From a checkpoint of a small transformer trained on Wikipedia: no biases in attention or MLP, untied embeddings.
Each number is 128 + 24 x the weight over its row's rms, rounded and kept within 0 to 255. Layers, rows and columns count from 0. Numbers have three digits each. The size before them is the row's rms in percent of the matrix's.

# layer 7 MLP down (transposed), 576x224, rms 0.112, rows 373-454, columns 168-223
103:125087070148103084137126150104130149139109153151099139143134129100123163131183188169148115129097122102103126164138153097123115128115081093118088141135094153154102131122
096:131164089096099078132114113177129123126104141146101138160148153127148134152134116142155103127093128143169122138114111141113135127103145125120148144139149123135129175085
106:120081085158114100094092125125121183143126140132130139121146124117102164137115119147098083166107117132124133094106148153139116114109134107095133141083094140166115108141
110:107102116113133117124098109143165155118115095064111118133143136123145158098152133169153128155138135109151147101082146115149119119120169146116184111149144147126107132116
102:142181140093174151124130151137132134113160122094116163095139159111084173119139117113100137126164119096129124144135152175152152132120141142055119117117162170150115130106
105:131139117083135121137135135096144119162144134133120131102113094111147123128128110082096107160161118096150126126089133154133128189151146168115128158125140108072166146106
101:100111125177185110118169149148093094148138106127132069145165072123113096143095083124113124136114123119126141160148139099148162121117171142202143153111144159158135142135
101:136114091095130114125132155105149120116102141146124122117134123073089126106115159159146144119136100111095100105148131120174112141116156088118104153129170094145164142143
105:159075138123146149142146149117100125094139139175101138095102155099104105161150116102092153107136129148168095137147096137139096141062098118107144131102111107140112122102
099:165099114109104119154122102149103078092127129113140109116137119155132126130151152151114094136122122121113117133132178111117142136157169132147114075116132113143125126112
105:088153120122123111153179121147132140142113151127123114095093121139155109159155102136128143150155088113067097125121112081117117132161130153103097128116093148167144100104
078:138100102176117116139118145132149146167133131130124129138145170109092136127171145148122119134143155158112134118160119136155166164086128117136143155125113130146144136147
106:097135146134126086136089169121145122142132159123117114133148173108140131104105086124115159105125132117113123116091121142095127067145076114069102154121099104136113125169
080:152124114164133159131123133109145021178111094084113107154101132159123104096097145167150135096141130141135159126171121115121116098100173159110130114144162140138169146136
099:151115106137175146102131127074120076151116171098093120131129117157124110108152089157149123122093093121122150152130165113100178078130151104148175114088170149119100158104
106:126140168132090110123085127105110107159145123148129128136117155143136154128121087147104110092129157155131115151101115163119150143129135123106166155158131126168121099143
099:116137174117098125120155114151121130110166091156139094131110155164158108152182126143146163103156109128113125141140146104135144071134118138126106129149111138146091132090
100:098122122163109140101100160107142163125110110138152117146147161174152152128123120125094146140089111152135157118169096156125096107111120117110106140108115161153133129130
100:106100099117154108165123144148190092125091110174129136133132147157126101142114138133133130105144127134148116092164116102149120109127126106126092123129173098133149129121
097:188121112154142128116097132125150150184151149109127132130138136134151091142146124080123112158104081119114145122100170104082123124134146127135152082113124089108121087124
095:101128105061104151139076115150151119134119146131122160142115117122105114114093075126133102104125165134086105128115116157119128095119134148119132113148143097148086129112
107:104134149084143135148125137123120179143095098116148119095106129075161099149134173079133127123186101144079125111095095144152144094147122136115135119121095097117134103160
100:145134161169161110109107138147110090111148155075157119125128111149112129123137090117137098183104118108133122129124131144098132106128141120151129102114110143125083144140
092:148080102115135122124124110118111137151141109127158118103137109142130121128169116130154113117138141129129136140164141109076122127151137113102143123141103119105122150108
100:153141110113150138121145090138134119091140142164128127095117070127104091142137123090122114113125129105128165122114080159146117132121132160164156143092107103088130116144
097:124160175099175137180145169136134083124126121099154090149163084142124127110154114157154128105121147153146105145136175125119130153127120154099141137149128119152131117157
106:138128151162113149154134105118099149160138105101167134133120144155118116160181138136098148125128072146092135109136141165145133121138150118116149114162117142166099114130
098:139178129150129104104178171124116166146123144146164147130145103136063114119146129119158100160121121155182132156112133076113136147112158118142124088118141110117132113103
077:137135155151135107178081160137091102133098131135161151129156135156121111113123155121129139153136094151114151158089149166131153127080138113136126123125110056200079112115
096:143114144091109100137146131112137129110119156132118150118146168158196078102092135108127153152110129142119106141098120140119088134136123099137109125175101148124156135086
106:112125125191105137135122123132108127126145113110093124153126136135118127145127110136109123154118115184083129134076127149103113150121137152123150140129111094106110094153
103:123111123154107122087132132109113116128091124122124152150130155132120111112165138155131096130115086130122155141146160123108075142127103118141138102113123113109118196111
102:100092121099134129158125092144126150159149149150115120110102150110140129158085143103104115187101110093126158113110117134138160102137147114113120136124149126125143155080
097:067125103135128105147126116158086154130105134120141095149156130157116113121115103128109136144150114121142178140159133089151140162126131075152133130116109140166142159155
100:128139133109112089182177163119165147116118105141103180067137094101167150134128118169171124140136178156112117119146129114100108156166071130130151125178164122146146099163
101:130092162119144120174131149124140135145149126140089151182120101104129136120127109144090128145110153140130146139079132131132127112134151111145113103150111124141056146136
113:117129126117108165134136143116135097158083109115091105189143173141132097094127121132158135146149148088163156159129158134145145121152113162137114132095112082136106094148
103:124114122120188137119130134147123126129166146141136132111134149173127118158155158117126121104118130111113107150117155094103107183162157109094118128116126135140107100111
104:170128142176120135168134162140123129149104130122139127185072119123129108145174138152142176106128102137133129155150127127144183134131173143082127130163078104125106130110
100:113079111162177127128148111111149144114159130154126132124142113122106129120124103134141155098108117135141107133155124122106128128136160117135120097123159159122066119148
100:123113149104121119116145098103132100075120095129083150085147129121118161147082093103157178163140137117148119117125112109106108200150113144156132151161113132142123163116
107:144138132105121129114051118132139146177172135108110141145156129116115111059077161098116156091130143129136109156118130117130140105138165152088139155122135130139088136151
092:122163123156068082108170083085157154098150109115136111137160105104118147139173086160097133116160135116152138116106139133138116137141151124126089105083111145114135152103
097:110114123097174112140155146109122110103146111176098130147161086075140126130144113129129118066148123090083128151095123102127162136095124110168138133098150100115089106101
098:143096102133144133157117146150130128124105101146151130129127100123126092164111141121117143137129100092147119133154100127136143138063141137115113146087135119137147124110
107:092076144166126132132134117160097136115151116182152126110110142120147136138175144117144193150119109150139164164115147099104138109117142117104124085161105158155135086086
082:111127137186089128137146125113133135126096126120114079132119164156158099130098135141145172140169139141134143165134135132111149141104076133153132099103100159123143121139
093:092106124110142129131135112158114154136183185103128142124125146113114120139095123171102104093137118078131147114144115122119128124180128128149155171124125131123147157153
089:098117134103121138093155123103097109126173128083120083152135091117103151161152117099156119193149101121134117081134156129106165145120098157082142104075153116153100107154
097:104106101124137141122166135145099123135080149159114138079132151128144148121129085097078110140110103141145088187108159146111121124155100132131133103126123148143134125153
096:080105123112123131108116125122136137125125113152127124088136156118119107178115144148142094148146135119149132106142140118136086125128119088115120168128139154135142116168
108:063137122146118160116141153088140155116236095164166109138161123107155100126112148102121143138193119112154173171128131135125117121140167135153132148114158120148116139139
109:064137092155122134132169093153120151099097127144116129088168135143094157109103106158140102146070114103148120121161132150155115182134122136102125128147141180125113147073
093:093123108099111137148162136144114127173114148149112168109141131072154131132178150110178144113163130149127087129135136124156139123128117112137102154133119144134090114131
110:139145137141109109100121127115127138171147099147130131130108143133157132149108108125137091062156096097133129140134113145146104115125099155177142140123145124102131122142
108:166121132128160077137130119096095114165104121100104147107119119102088150125145137163136120129145129138152092138133129119149137096145132100184167140130129141121115151085
096:143117129160097101158119138169138177150113116114129127133101129163116111080117140115096134087165157127104157122121115146120093148076133151118112088137116129123104111156
100:134137146130160116120119149114111113103100156146145100149154122132119069104156114134157126141118103137091147132149091146116137121157140133159098091125114168134124155099
097:123097146081129088135131102164107150161109132171114132122122115156112144057142113091157152109159116152164091153137111121107118122116094118113107101150144115127097093134
112:095203170139124138122146130156160153136118131106155119125156135153128098153154165116100139102146149098084115147114151156155088136158144127124118098118112126166139140160
109:145145055083098120125122141157134135136140135093122112125114145110139169130138141116133126115113130127172129090155135107059113162073118131111143127165147119153140145138
109:126123104146074150112129142087108131145108159113102196165083119114148144104120146090110145106129123146172105131118132125126095137174051097150105120173125134119093128122
106:080125134132109137095109146156082099137076134126143128125147076122156111157118137140123091136087101104094147121098125115131115125160143162096111078154167133149123103136
100:103129135104128131141143135142102103114135202123110167148105115105122109134106112123176112082089088082133150128133115134098090152140160143132131124111178131162173137086
104:105153108135099108102134169084123116164147113138084117104132115144091141133169081150117161141124141135146140102130127079129139139148102116135141128128139124099124117115
110:092113090125118121120092131114137119145124110162141128140138156117097107128145138149137137155147116127116151134086140114154135124167072142131080120132122134141139119126
090:072113166090163112119095082122121149174108135157142134120117139147141124185151127131155091124105134142117150179111094140080124142153160098127089112125104118140162150134
102:148126143141141112135112148185121124146134164122167103152128157133095141119120151119151124119144156129143164160126112104106169143127181085091140141192119110153079118168
104:106162145145113118125151090148119154141118116173118132156127148167101124133130199084089147139099166113098117131103145117129117087120095091096107131126102095101154147120
092:128109124127096144133168133113108096101151124121117121162077119130152120121176081152145177141135103124113155172142121134137110109118119150102161125182127174125089103140
103:134133094121132137160120123141108135119145169131140122174110077107108162104112097108127112154126150132159128084088137123129121108170106148135121145127134106108088125106
105:099148164166136077142141150154131172173125087122114130140142111193161111144158128122127112099129136125148163136117115137102105136111117144153148132151130147160134130130
093:126117150183121134187129111099128166146094095106122140116146096111120172164108162117123146077138125109134147164100101125139150150157097115131155128105126151105124150112
106:121152072186142136129109150126129126160150117126178133095132078132148111091111143143162110094118123133149095101112184084129102091174177101143136146155168124151149108100
090:136071150128127112149159054145130115086126147125090119164127133112116154150178087151118114116111125134175150141084150119166151122174115108151104112136165110142128118127
099:120110105124127137147128159128110148160163122110138103088092123114134142123167075194135149154151150154112145151163149174088084127111106133165136189092137110116083098086
109:131147134116116143131111107111117111140145133094112169175143121165134149104133152133093161136124073121151107094175138141184131170139159157125122135087126088116140135166
104:115144150153140118168134138155185127184120170131176147126117117126098138096136149131156161126118160151118107106119101141146083086170141129155142140169140148106127126109
107:107141118122108127150107101140138163146154145125131106137103111146153123110130135154101158097189114156143144104085104094137128151118156118099133119116158097096132146155
094:160171127146132148188145179126146116154131129168086118143099132150120132140132142141098127085125119127102103151145126134154108125170134112191108091118111160124170159114
102:072116128156129154087133134095151127125118114148126134112138129162113111125136118145144096100141155121093121180122103129134116092117092161146109123146117128113140087136
100:111168138136142132136124131119182117133120144114086147121135127145159124139138144121145168136137125124155134097107157098139128107155123136146108118148087123113152178126
# layer 7 MLP gate, 576x224, rms 0.133, rows 374-454, columns 168-223
099:126133136159089093106128137125126134202111128124106119134137148118077108113117153150141125112133199051120142150137123149112123103157128110169115115124125149102135132108
106:125140110119114100101135080121147130135114134115119149125106136138119106088134147112120125147108109067128135133147131131129131166172119100154181121123119127083140140138
103:144169150114099144108113076112109130134142143110195113115116127154117175100136102154120080122113100113134139112112156126125144149145149114111110136146158142082128122124
102:140141148158088124137138143143155126158110128143117146150123108116123135091152101153125125122101114132159119106097086088153114124103154140152104139138147163092091097141
103:124149132141124096145156100124109132162127150140126126203177169151099125121134134102093120110139128084140122093142160158129104119125129132106166121128099096121108107169
101:174173106154135103137124133149140108150160113111110192159125108114140133138132120128118149146127104106162124132125151112110146181167141131129158106161139100094105159151
100:102131134124154130165150115113116152166164140119115157105087144158091129176118124189133079128116097067155151107129127085177109156113148109123133123156121108147084143164
071:108156127132082106136140127138153156192100128105159117172147133134148123135106123141127147106157133124106144108099174113157156136141158132164124122144155146090095143150
079:152132117124109154166116137143136111157100114117136111135143134142116153149119160118140133112142114091136105103138197123154109124140143184105146112131163141139106153137
109:161124164174145142099114151095108128154170142173125108131117140139108120115142194119131120109106116105096158161126111134165098135121114144115110142113156152109129127108
083:128095144150109126131132172101147149145150149120142177171132149133091107106109137129120094147114155157128110114121111089123140120126092123102120142102110115139104123136
100:130154135156119115132111080144141142148177138118131121149138113085119170109139129094087096126134084130150150110152117129129159135171151124145122143090134151115145079194
090:162144165122103139132109095115163116157128139162152146161145120134122108138116140097083091139201104118155121128140180129147107158130156121147139105143121083140115065129
099:138168103164104116114171117120141097114114142160142118148093129111101090098106145161110141122142106137129111148153164096078129154143163080164106153119086124059104135172
104:118182142134088135136132064140124118162109145133128104139152133131118165107133125145139142130128151133166120134114126173092133109119121144124135183159105182110142120132
103:130148134122102096138096130148134145117143156132161154121108135155115131127095177135136150119177089085163151145131115086152114177125094132149169130136094106101135117171
097:110123118140115147109110101117158133165133093150164144142135127149103103132110091134150101142114116113092133156131079187169090166116106140137124113125149132151142102141
103:125167129106081135096104105114133139144193143107148130131125116146146137127151132113082123124137126086142127129148127148140122153182130139183139110115151162089149132160
103:129178123102112116095123139102150118101140118086100106172150112134123093108117135112109141078156109152094109134104127137116141137142091116134123107112133137117144089140
092:119111084119111137131111115150134145119106157134183118159133159121148138129097116135102140100115159101095127094099100122159106113113103170147162142110123120124161118166
106:144191105153118105085098084150153087120103114117108147127137145158105138094138111178112117122136148096136136092139121110153123113146124125132125124144153138078132144130
095:107147102110123092146125157141163135129095084099144133139138130160114109111100123080134151139129168130137126057111150090120172167160107096123107136168136135116162133135
100:148137088177154107160133137144113135137126129116115161140121092164141132145131144125159134148119102138148156156100107104137165121138163149129172063088147092132121171156
100:084171121155107095129137111096121127153131117081123100129148115144133126122125137137124138123094096119120106087121107150105157116151077135153131131159152114118130150161
104:146172128148100095137147097104123119123143102155110120139108121158108110073134116123122155097127157118094111127128072152134141144104085182097090128122127089109110108136
103:165154113121092113118105091141144146144086143109148138178110122124047063168149118125094142110089054125115107120122141160110142122154104137136132105140146151108156162169
095:147131133139076160091123087119119101169141113149112129176159149144092095145137147143152145133119146100126162153103148157108165142115140125160138124141114153112132133135
085:129158141152127087162123136089145130130099125162170145122108148171121141114141194125129113125161113150122141196078151161133098111098131141128119146127107091163101119104
104:132138107147105157144106122158133128169128083113130126106170118156080142140161111142146122097117106134098137126101128140121153139121143133107129082114123101104101127174
105:093161123143133146169144146131120159192132146108108128138151155141147162108137112131084144105161137099150137147117095077151105185119157109153145114161113139129111124161
104:135147132129166131109119138128122156141186100127087180200128146147141139103119106112144115138118127128206136116128127113136128139115131094141146124159102153138137141143
103:113168140121129112140166111127115116155073151139123139086123088119127142127113153124090145125134159118151099086111100135165090100106127182136106121127140153131104139142
104:104109099160069127140118074132131155172115094123116092152108157155128161155123110112115146110137086101118141175106168110151122138148106145130177135094172086152113168161
103:114143129105130135095088131136125140109128134088140111146098137123103117125146187136118133108122146113133129137116132150114135127144178136130161092113147130069108117130
097:137124094116109149123131133127135162129124087143163124089130146140146121161121149139133134145138095121151116137110122190119168148125093150136158121099158114112098139155
073:114139131167116160115124106135118111131131124103140140143165160118142122126133099137133149138162156086139134168135153134147144128145127151171133154109127140125133106155
110:130160095124117162073110055112139134133129112119139149158143080126096106134129116153163118106166080119169141098121128117118141123130110145167146117112149118144156163141
097:121204130095141114093146133126108131126156146122106136132156075093108126125133146138110089114131140108102103073097110099126121122129119113148136126110120095115115142156
101:122100122162089122138168130119151147122152100150139114158094104143164102153117127171100108132082126123103153146149127082117097170163151125141108107146154130115137124144
099:100151108112105126118134074119169113134087109105104173132156146168135084144114119174108149157100132112162159149131142143141139155159158142139126114159164107137124141134
102:126156121122096113153094143111136143159157110107123173135175148111116153135111142073105150099127098094162086113135140144144122190139141119126173105129133145104158137129
097:134130143157123103142133122098108122147188114127164075130117141150089119157106097127134118125138132132095125138145156158157094145145158112131163157111174117089113124156
097:150162124114152123096130074142117133132123115126125139147129139148077159118144116136139119151140080128141144104129116129113151106096098141102166119115113120123135090132
102:129159164112086136097136106121120132136159159123165145090125149157112157100121131118120100152123155092141141164114154097132101103083147134143126117129178184087168142156
106:130187134115111098119158090153112108201168136116126098132157132131124149122124092107128137097105118127175159082145121113108152123130125094139071135149118103151110085153
096:120138135126096154130142128135092106152114098119081152154150126154137114135121135135149172143152084136134121152107110118107148177154157152133156115145119091118122102183
103:147138093135141103143127086137139110112135126127144133165132177130115151089140130112097109102143089121130103113168128121132155123141191138101147110082117127124153141204
097:141135104148125140112136073132076118121154133134152128145097151119131150148113126132055142161149129056080116096099116099102147140123136166126137112136157140104198097151
098:126114148116107143142155095114133095148140132094155149113132134127129119134152147199145138121127143090163171104133103107151104167087162119131108163134107134112110121163
101:154174184137095145165133125089142098150155135135144148151120120102100137086087097130114166079131127092124120111129097149130164124106161105127148138165154139114112159172
111:069144115117111127083081124122144132163145146112108124121122122141107081119087144133154092131109082099124144104124164100170117168155133137148125098157130097111129136169
101:104145147094139118114179097090115181157097095132107120123120155145096112125139106121156107101116112121151129134118162140115105140124100118125102103162096145123093115113
096:126138108127112118117137087104133138116162106087183159106129097112144105137109112142111137086133102117165138141145109127154120138128097089094085193123177128104066112143
069:130155116187121138121111074102122117153156127139162175134094146125152115157099136152113118086148106068128134146119123194152089133150116164191133098114126154089143136124
104:135164171111129093153138112121098144154138151153076158102110121128118167129117150142127139106172118126134078127127119151175137133138096099125157111101172133112111099113
103:127112118138132134131132107113131127112119121142144127098165147117115160119111133132119130165128163141116084135132135152132138150139129144139111098123189163134132125155
103:126156127150112161136115112124160125140108144171126134122120105126103070151128149169150143108107144119089130166130156163119155121153116130189123111100095126128143140150
091:134140091135112189133138091126126126158142116172134123132133133151139169112127113124123097118145131087170099154133121170163134137155138158153124144102166124132115161153
104:116108119144134126119163091110136137188158141100087144145131134114071093106095107141143091146147105154104121122160137064151150144126097116143076086111153139096104134144
110:119130118119119134060171122155115131121133129095090130164140105126115089125115123116110123169156099119171161116145096145122143166154119130143129137159131100092109123185
109:092141164137135108109144110119082137143157147073143108121151113111132158139122140158137110074131163120143130088112116128136170126139115105139107143127134121060098145135
098:125143167110127133073155107114137122149114118143168112148106111157130101130122140101096156105118150118112116149127110120122106114137185137151095111148145172104141121115
099:141136138127144121129132117101131149131109151145119128121116123106118139124165143140109107126162139097084097124160095118129062119118127148136114124092110096156155135120
099:102162142136136105101090096162145110138116135150111122157109122140076126114099140106105111102146100093127124076143171094104078133140096131125169149145136134102140140191
097:090186086163127132126080073139112132153135159129131150145118073136147106142133147133166116162139073104154139132140153084102142155130170124137115094110134115142119155146
097:117149145137117114101139083117111136127104151084173132138158133128096116106133127159120083116104110141140137114136104124132162122144153163139161120104143108107137152157
099:158179120136152134099150148103117131152127166125122095148106137163062148114133125169149100086112163098127138152098128124122120134125132115128103117116112144086100117151
101:146133147139154134158132108121107111134098124122099141157097097140144138155140166095121144097098124102145106164144168121131104119150134158119091098103108129089094158144
096:141123119147073125124121092112108109158096090139154141142116136151122107141075106108110146147133109141127146156120111128152136149125108164168146140114177105125091148138
108:110142168144120110177103112118136145150185096102166123138109137162109121130155157148112130098149067117131119152123156154172106198085102119168109092110147124125104122150
100:093143137137132100135114102133140154192120119142157147104149112140100137164106140135123086103145105135125137108136136114123118144146121148135082096161176150111179130138
101:121154121139108093159160113104091154198124125080085158136159127103127168128149141132160152126150134104143129126081152089135092121113133121144135090169168142104119122121
112:100168090175166137122146097165134107144141174168124136113113165121151140134122095109113086124117150106111161110144105099133117126177142157153105109182137142117183153127
100:125158112134109085115091133138162116120118161133099102160172088126146130145094108119106114115148071142120077147125121135121137152156101164132134134095125121114148143156
101:071132140149153153097159088143166129183105171121149091147117069104110164127134147165128117081083154105153120125109140138162139131174135132159091117124135130134155165147
097:136161093120103097126132089114126131133135115103092095145120140091090130128096130148117133169160103096139114131127119124124152110167115147126123127139140128131113133144
110:088155150143091158095118115118127128142101130107139169111145108188093103113122190154120165133143077125143133153106127134125143150160111137120134106100154097124120139150
099:079155109096142114117120117150107120155094142084135130155094113116107124116154137113134105080106155096131121122122109092118154103178115135151111125161107143070100158143
095:129114117082124128145138118155122108168108119099143135138161114109143081117118155146075163119172105107154102114145113156091096112140137142133108139151118141109148145190
103:121129135141110127122145140132177123144152133140114167131142128130087132117123122128102128157145137100101090181102104131148126164078085128148192106147137134120111113129
110:127143111118128148106149118152110131133163110111161113145139178162139158123114108142107101116186105080128092150140107098133147125097123115149108150090117157104179102134
# layer 7 MLP up, 576x224, rms 0.146, rows 374-454, columns 168-223
094:113089149154111119121140109115118189160135111173078119158132121144122101091122140117128158160132124158112130120140172115154133145143112109128155109151109140112139115145
108:148090122124113127143136119127111130139108095113115123125128124136123092104140137085132146133120084126085168073136099093125114151164100125118150147137107135107146140131
110:161145092106158140159128137096126112102141155129127110127101115153121151065150089094122120110107138136135110132125176122123106124099107115129135156150086138133138130112
102:129128109123181180153146117121110123120160094086170108167125140156137124150153143064153112120123121092135098133178106174141075135113128095137191156131115147124139108134
104:139143108111145127153122145124091146115130137116091160132167133082123157111134135118147092128132078156151136087122051123086130179131136128102159160122133161134151133145
099:095142114150148124129134147128097148113115124107175104090105123112156124115146125121148138119144101080086100141130121079114141179118151124113175085156143104112131155111
101:120136118116131198120111109105112100118119156165105154117096140116111155105103082120120145091159159085158137153130116180115178114089125154124110150132135156117153098137
127:135149125144122126122132089105142091125160112134102126163124110131087136129119146126118120131143085084166112140155114146155112126138116135139144103119163115121143132157
110:125086101106161139139089188145089105090095126130126117122133139155168159124151158116127126124133160117068113114144145136129128112115133149092124135136098112175150144087
103:149141182117147165078151134108134113163140121099133091136097139115114107127126141087141157131124090162090118186139146137164149132103118112113101143134172158119122110141
083:130097138117118116126144146114127129110079104100125099131114107102161106116086092081133124146104092131151164168159109080115130111162095145119087105162115095136085150107
107:125136133161124107152129136103150139112107102085114175114135135175118109114087114129147124103188124134126117121117130175122158160146133155106179161136155155109137138122
079:121145133082099104094113139144123189118119132154126108083133110136155198166148115122143107155138117121129097180142145143157095131129135108115096116136153094150120148112
100:170143106099075137133139089127087148159128085126123107148162128084149110103148119138109144136121141140171123115123155085122113105112153131144116102161135177104091134125
105:162125153145091121142164119121106143181118149162129123100147108120091123116160145155122126162152143152149105168117128148139113158139090132113120111148165142151133123096
095:124160078170170133158097122107122144141095111088106140099136130092118130131084090129154123158114127139135148076180135140111087097120118135144119143094127151094165150146
101:128163162171112132129166144112089143109125170092105122129153136082133135111123112135085163129133109177107141110119138119116129093114150200155158126102133140092153140133
102:109144118126142190079162111147122128136119171128113121134100140120086108103144114141116112161120122124127123133155111131103127145197150178153131100164140170127160122131
096:186090118116112117094089125121129127168129150089124101149117113115118101075116090141080108138138152170105142051141138131133168148132171131140120117153148104116162127129
090:140119120168141128124136137111086122146158150181143172097121124130135117145115171102136177157151109097119157094133118104119133131120108160147094110154114150158146154124
108:155151087124133135086053110138112163116141142117128135092138153117171139086124115148111150138100159129092153106101133125118135120094114118142100129117110091104142125130
096:129147151148161111122128121146106107150089119100146153112097115108163142129142081120131112129150084119172163141128085159142074152106122138189153135127109161081135156167
092:121143130147172116140141149125131147164172057133049126135098124134119132096157136089166152111102086103142150143145158125145135123080133103106114157172168119091131142125
099:133168125123112124151126094106141135146103091121134117120154116147167122109159137129142129103123135094150166113156128148134130101137117142136124141125113137131152160116
094:113114130152119135136124128113121142137163144101118184102125148114130143144151159134142104160104096126072096101112154113126162128125122083159123084138115120137195121122
104:169150159159139111113145135116102078143146107126136130143153118178150149115142108106137126135155095136120157158096147124125099144141173106099111140102147129117117098146
097:100123111160163169100118120122140125165095173160096104100145137137118155134108112133080132129120116149119135159135106108079086171150150102126104109083138098138158099134
077:102131122096123117136158126134151149122160139096072166117122130112145141158104127094125129128122173115159110146158113126111077139186106131112116126143147186078184181158
090:164111083140108141089096143136126144141074121130129157145122133076142149151134178140155174124153131143104120121117111146121127153106164127132113114160129116109118107167
105:090113158088151128115113133146143104142130105135136118135100158164145121120147138098150119129127120128127112159129121101082102172098177151139195073138135084133119144129
101:086121132110134124122176170137142136136183143168125128188144153113135128152163084123122094148121119141121132115109148104097124124109139123145108168115137099146131146123
098:171135119133117141139112131141087118161130073144088153156121120110111131146134133150138147145178154096169099107124139120138119120099124115105149143149139152110147121084
094:149135144092175167120143166150125123108105104163104141115120112139145125134120157140177108141122158110133117116150115143115159111169140125130103170142178150120090184132
101:159126105162120103147086138133127129144137155135115161160162127103164169125162144104118143131124138099171123081144140114131093160150150107119113158091087122098167132132
098:122137139145114129121173136137171125133130111173150159081100163116138146111157122133122180175118100122123068170146110162093147172091097142138140097097144152149098138153
138:131093112110145163126138158138078118101109141156143126116136139091169133158139113142106138111160155153106143150126174148107097120161112140124114120099077111176108098124
104:094104125102114144130079137132155159179122122125152163133153142094111156133099103149118116112136107129145096155121122133093107099134135133151139119118154136084155163073
105:127084092114152118109117153120120114124134154092116147108153118127141146131125115116156113105118110135101137131140106121163133156142089155155133093159180102114157157149
100:144151117107109115125122143138125165140116142181161087090137152095112105185146142121145157142159118143152099052131067108097111181125128151126140181118114104126125170141
098:145138130139144141145078151133122116124107108108132130132134112174156140119103115140108133113152088108141108152116121146125109090126118116119126116120119125113183167123
107:114118164160146180155089094126108113117138122086128134103138104162170103123176126162143101174079113166113151161129144143140099111123115116143125143136106128159116141126
089:116132118125109126162151093131175143102115081131098151124118107109154150116121182121135147138107106114154182123107141111094089123123140147087100083133133168145124083112
096:147113102103168103146098094143116162102097159160138152131105159139140135101123127163130147121169106136145140146137144163125113082154176134121101130152099110126160120143
098:105112149155130140138116101128140088155162142160132149081099127133125129093129129115143132148101129110122099177113160080147144140116137136107117104121163174088200120127
106:153151147127111120127140137134118089191119131162074138159098104117139149144131123049122095147160130114122127150123132101113127162112106093143087118129169171144145130127
074:133117087114146108111121157126151120117133180153144098157139116120112140118122150123066133105105151076121148118115129119140122130121129165115094176121165154123142132133
093:143126125074096141161106128059124089110099110096098122130137104129142105111132130085094166108152137138153076143095140136137073129158087139106125108191101150144088120113
088:080121124097109142090182129107119112112107154096159163133137111121116094114092144158125133063111140101121125154129085124139102072133136127164105146143110170112127153111
095:105105118106122107156112144117133166163142110124091133125117131139156116163153145147146133136144152137173135162124120128164137119070139109139124131142114193131112188109
098:155139127133110171160138174112118113137129112119111148148156096125135123164112178108139126106116124125084104125095119155125112129109102137124167139143178149097119115095
108:126141141143053113153124101114127105147060129141124162117135129137139130114149127166096099128095120151146123147116126124177096120178112112101119092156165137119114150122
108:124113108134150137147085102166146108138150098082117126098081134120148141125149107153107094147076135138110065123157156127156140118133129099148148132120105114127141116150
090:101135165117131149106127110122128105141146130155087120163149137150157111120115152173171141072156121110150125117150082110131130092120108090131136147117102109118106072123
136:113088117172156146126097146136115098114135126139138182113122148102131116146130127128139129117138150138081143169128140175137097103129109130131148088134079132169125091095
106:147127115131125125081186139132125183103167118133072109105155159151117113134183140126170125134137074117148107164113147133120127160169147131111128082143115123118122103151
095:135111087124141122117113112147132123082109138142139108160124096122133131112110069170077192106166075142105108096171142121090101081155124135134177118156114126128109142147
097:137157160129129129103146099090130116140100160179098149085130102162128106159137113153127126154093167100140125158064099151140163116133117135148157128113128143143159112134
096:129146127116120147155157095114158128144147130162119107160119099170120140116134127141148095132167094128165114177115117123134139162153106115181112106156143117161153111141
111:139109115167103053154094144117112120103143145103127147139081104111142109141125170121161120134098095131094102101156140116090153129096127123104094124124133078104137123154
110:142150122136102071162120101155152135156126153121145123175108084121139158138119144128109136088122148131120094130152155154157133165113115132162161162129128163112140151069
109:127119141135090147128137132124138093122139144122140107091179133099108111133124138137144132119137181103099166103108143127150101108094102158170166115093089150140091097138
105:091147157116138132092117166155143137127121163124147121106168120145104126129121120118131169105106132126099150159121141127115112125167095122099089109130149105120104153088
100:127152133141131129147119130117134097050115121134163174105141138107176113152130151152132160142140123141118179161119095169103147120130141149141126149173155140151153164139
105:122162112142143129129099166115111147112114118148117101146137125183108158114126149144106140145106137116119159148125110114129172106096098127108156126148126090133111146159
113:114099145110118139133147126129150140178169093168129111165141182146075144109145108073124104092126144102148097091142120132099109126114129138095143139108148112111136109139
091:146178110130122150139106137148141117124110101099092136141119118152140165133118144087079100156124132119132153116121151125140091109141108160127132118106133152093097145137
102:168113158148089140123106119109112133116128118150185150144169127075139097151111140110100117139118119131108091175183124087166145145150116151147092110150176157142092125098
104:138141084121119100114163147148112157125104129196139101105203156131102109150141140140132129144142146110129093165112147115098106112122150109109163126145119124114130083120
091:120133101149098115154111120153141161093108126161129128072148132118109124137121102170111133163137106108111149138142096133097143163121117085142088142116148183111162147135
104:117117141133107115174078114131154140155143081131127158117091094173089121155109173136139147096133063129138092135121140149175105157081138117131122131130156111158103102128
103:142135136167135121147139127083103123137121142093098100151146133119100130097074119153098137136082123121144150120160138122097107108116108119136128119152101127126112151161
091:166110103118133134122114131083152151124097113125091134151143139152085127165170137085095145153081143150148107117113119140152131126157116177107148115130133149148145162114
105:111131106086111123129148131162130111102106134101109161138176109104130113123106126148115151183128104127122104129149117148180161145143086142148134147121140125105113101127
086:085137081159114081124101148109149141111099092101123107140089127108130153162092126099088126162121057137124152134144102121114163098124076147139109132125084131139096133146
097:145113081080146141141105131170108143134140164140151114141143073134118114111127166144138137086120093181115165102109127085119129090139109155130146158078111083127107143155
113:142111120147086149150141154083106112132152113122138120159106169125110126158123116136135112133093093158128113157126117140146079092127126074110108137137136103168110119114
102:101100146157112078146135114148150101113128101137159134094086139089113135128173120159120141082112125117119121151129116172152101131171067116147175098115159109117153078152
107:129124128147133138102135168126164142128118095180147113122161156152146158158133158129106168088124119110134148113083166150126102118073110165175134114104110088121102116134
090:112086123122084141122171158154113129154108105113121109119100137111107069101137140164116157149152123119100146156122124100093136164143102072171129123138120121084101128109
105:139178094147143174162129116161118155140131152124115115083123168189124081123127115131144118131139098101099120119122125142100107123131129106173189162195157119141164158119
101:128135142138103114131116128153099165116150095157133145124150134123137136086097116166102133090143132174133127152165100123128121132096096104158113142108155133101137094141